config = dict(
    num_hidden_layers=24,
    qk_norm=True,
    bias='none',
    parallel_block=False,
    extras=['some layers without attention', 'local attention windows', 'gated attention', 'capped logits'],
    init_std_up=0.0704,
    optimizer='adam_atan2',
    beta2=0.98,
    lr_head=0.00555,
    decay_shape='linear',
    final_lr_fraction=0.0,
    max_steps=7287,
)
Each number is 128 + 32 x the weight over its row's rms, rounded and kept within 0 to 255. Layers, rows and columns count from 0. Numbers have three digits each. The size before them is the row's rms in percent of the matrix's.

# layer 7 attention key, 96x96, rms 0.204, rows 33-61, columns 0-95
079:111169174129137144127139169116168121055114105091140160099120073117110148136208125126132118101134186152163049134180205094088125146180085138174103172157163120105151127128155081141148137071112133127110125136121128134145129136152128129167090133203109122145098132137116080183154104161048148149
102:100144115089148102126136182078170102129182111118117127164064161114195075095047103166153162170098148151152202095142098072190129141119119115132165164102162089158152152100119144098107167133199119115124092162131108139099180133110089132073094123126172157131158111105109148106146106156097113124
084:120071137091171128155174149148101138116100131163142176175058146163175135110110078138149137131126107131112160099161078126124179133157147170101158186139164127179156133112144175138144126100172108103166111148094147154121167208130124148149122027139098144113182100137090068114145166184114136153
087:099114222174071135100116097127150110123118165168167150065126146122098192164132141102142116112117134117083136161102151122085119133133089132189158108142122114068102117139133132158103162186098174144116139116097148094148087092092208067173163176118091108160127169137147116076171138086116108140
092:178096188069143112110128179120103193054124140117169175093134152081111182169152141154130167104109059069144113110086105143167168123164104145085108096081111143130117167134126130132122126080085142145166132113140088137119121138183124142134135082127112080142142096103144056139058181116129149125
090:094137122145118111155100131125105085109083123186100081152137176173124110094119118167109132158137130202092113128124147111137079049117141076107147115096102130118097122120093094152122088129059145086084126092083151029128114149100095096110163125181137090128096122083162137167061117130162110079
098:149100150109104196201199110091127129156118141197144153085133092139151138146149144132153164072055100109129097142124115122093096109160128182122121150136108142133186128111143143125109061168126160110204144118133096147139122076164147125158180123055140173116144096144110119081147138126128170197
122:112134150109133101147152156150103137089121135153135136142156138132139150162092078087175197145032153084164100149117126141114198069129104076104139103131152098069144154120112143119162122140071122087128112191128144148109145119085190158158154096137100103073137059159159070124081131099167148157
105:069178080155117098114113162095123131134142089098122145253092125119154098094092108093096121172188070153106200115175117148120146140147187117097138130070123079171105097124120170091132125125104129106078110083131099135110130089080113155112089155103101103152092142123094134166131118140114126091
111:190055191070126139158123123146102119143143151168149098076149131102114171131160101150144127102126121166146135115098098119143136107131139133126148166135155156108151169167183082140140110150176148104186105194112210102110106099158135129132121111175103148110097077127230113093166119138167119186
105:111123150076115123125198129156075127154109091107130100123116162173111167075196143180156141081119098116106137146159116084173086076146183166131119159138135172150168144157204143152127093155151161106199140119084086146087103131156113134182093087124103140177146099121131130164120116130125129206
114:072183105136161118131118148130215157128128080126130111162133119179177102099118123086109101132191086128119102134175070130166117127147100225102145103138117152163095123102125140135158144106150158152082107075139092114082117104118114120089114196147135098156164191130089164126179130117089117069
090:166185100142101237052133153162144105081137113067131178150133134153095113154120165115138110153137128129128106098142132053114130201112128131127115140078136107131079100190085104111131088097087073082078106109156115143166119161099109168149089133172145118121119092123158145099106109110112109084
102:122088126095159080099079098097154076105124076141072111170176241156131121086094161133144131174120146157153123097161201143089084115118102143140140124094119127141141062151141098093107164143125124126096173127119200077138120094106122108106110164089124129166102148152113110121157130187114124075
111:084136092162151064042128097131120122091116187106159124076144130193082165134098148117161086126155150132133128161152146134145146166089096091126142133136133122123066082158108119138135198118165070151064154124154157126177135149116148139106090120186135112151070156156124105058161150178093112122
087:123140108110099138184157184134133146187122071132095084137116104114065063151116124142025174129102132099105153167066115164100055139115083142149099138087114135100164183114130097181094130149112123123117156128110168166147075114134108185143127133075150091148145091125116157112110162095119168142
090:146108095108094132136122105090163111200169177097166077095106145126210100064137125125155115085124126147070166174197158160172103081128155112167163110097188088127147073150167118130143185096134148156115140119138136172164080119112148135112139158098140149181109132171132117116172132152139077136
084:146141126150155139155101112062142118135097168138108101127108133190128127123213154154156096096134119146115078207124127132108088110148196120124126124147161090108103092159176140125112096107109115119141136101199106103101085125101176159092135146165197152134101168128116208069160065130091121083
094:114142134116129148173074139086103115140131088155086144138125115093157128112128100171183190120086082124117106124125064092107137197164079193156123165126089098106125184152117148053092152116170106133120113121122143174049146106114124154153141162070167162151145125145075158086142162128172129173
117:100091154065074090095108085125095147114150131163218116112095147195115175111073110139099105109149146127113155134190134151189124063116164106140158137154149142168150145108114122149173172137119150132174070124142140116132134129171132138086098128176139095142146115129162030160163184143125144117
125:076185086123103112082100145103129139135179120120132104190120098173154055090098126117131088150170181127129165133173144151167113103156137130157165126159135114175120116090115141129140177128151149148113089089098120154104161114181093130095077140146106061139153168054100105216140160176136124093
116:083156112125114087119165187171179111140146100078117170198066082126137108070156091139136149099121093093069155147143112157156104125122154155137175113192131108182104188139145159107156158108179148082158070161092099139096101127156102154129135107169128115120123196122095111153129140152121155187
100:163091187088100173170143107078122104152086120174177143080117179060132195161134133166173122116086079119105126134119116094101131137132120171121124153096130143113171127155131114140106114145132153133200203138121135116138104140137158101149128121072125161165123076193157064068166152114117127183
102:117142136182123144109088137143163134090149169157154129087080102149156042101136088164143085130140195142120112113078149124108093172106103115174139123204096143142131155079104124148123105097134156108115073098171124111131147152167095134100153139203152134093126152019094148121144166145090138102
107:182130067146139156119140130106133125117156089102065130163124147098143093095132157133100092164183155210130132102160143132048123147146136149144121164093123105117114079151173103069117079124127063114076175157155136124139140146103048109157118151085153151142103144114169173154153122192118119066
109:158088175107107141134135106136089177081107176185143152032110130100124145167131122146147148083026153125124112155070144131111146117114113081132120151139103122077133124138158112125135098111155105117120142178148145159188166173129141120163168078166150163095104088100194093079099185120131143137
105:088192062182088108118111139111144121111139133085115175181098073122139084145131101061118128121174112075136141158144153148110139153126111168113182059153106079124115141075070198110136165082101094117080104099143103170137144116128161164106150120099123050111131184108120106132114104135101103121
107:082115091149176056096066124145149111090162126112085092174138144154134095094092098091092147161180176215132123124144160141146131111111150063131155129129131134125118118085156115111135149102114116111081113129120153110126147090081079126105139151168142107108085172052160168183096079143157100069
087:135194140127164119179161153156133132115117081126095097209121169167147145070119116145103109169112089152104143118150089138116117096177206143113129168098136159103109136172148097120152126157116123139085120174069126108063152167103066103148078150198098119153144080152131145145105180177166150124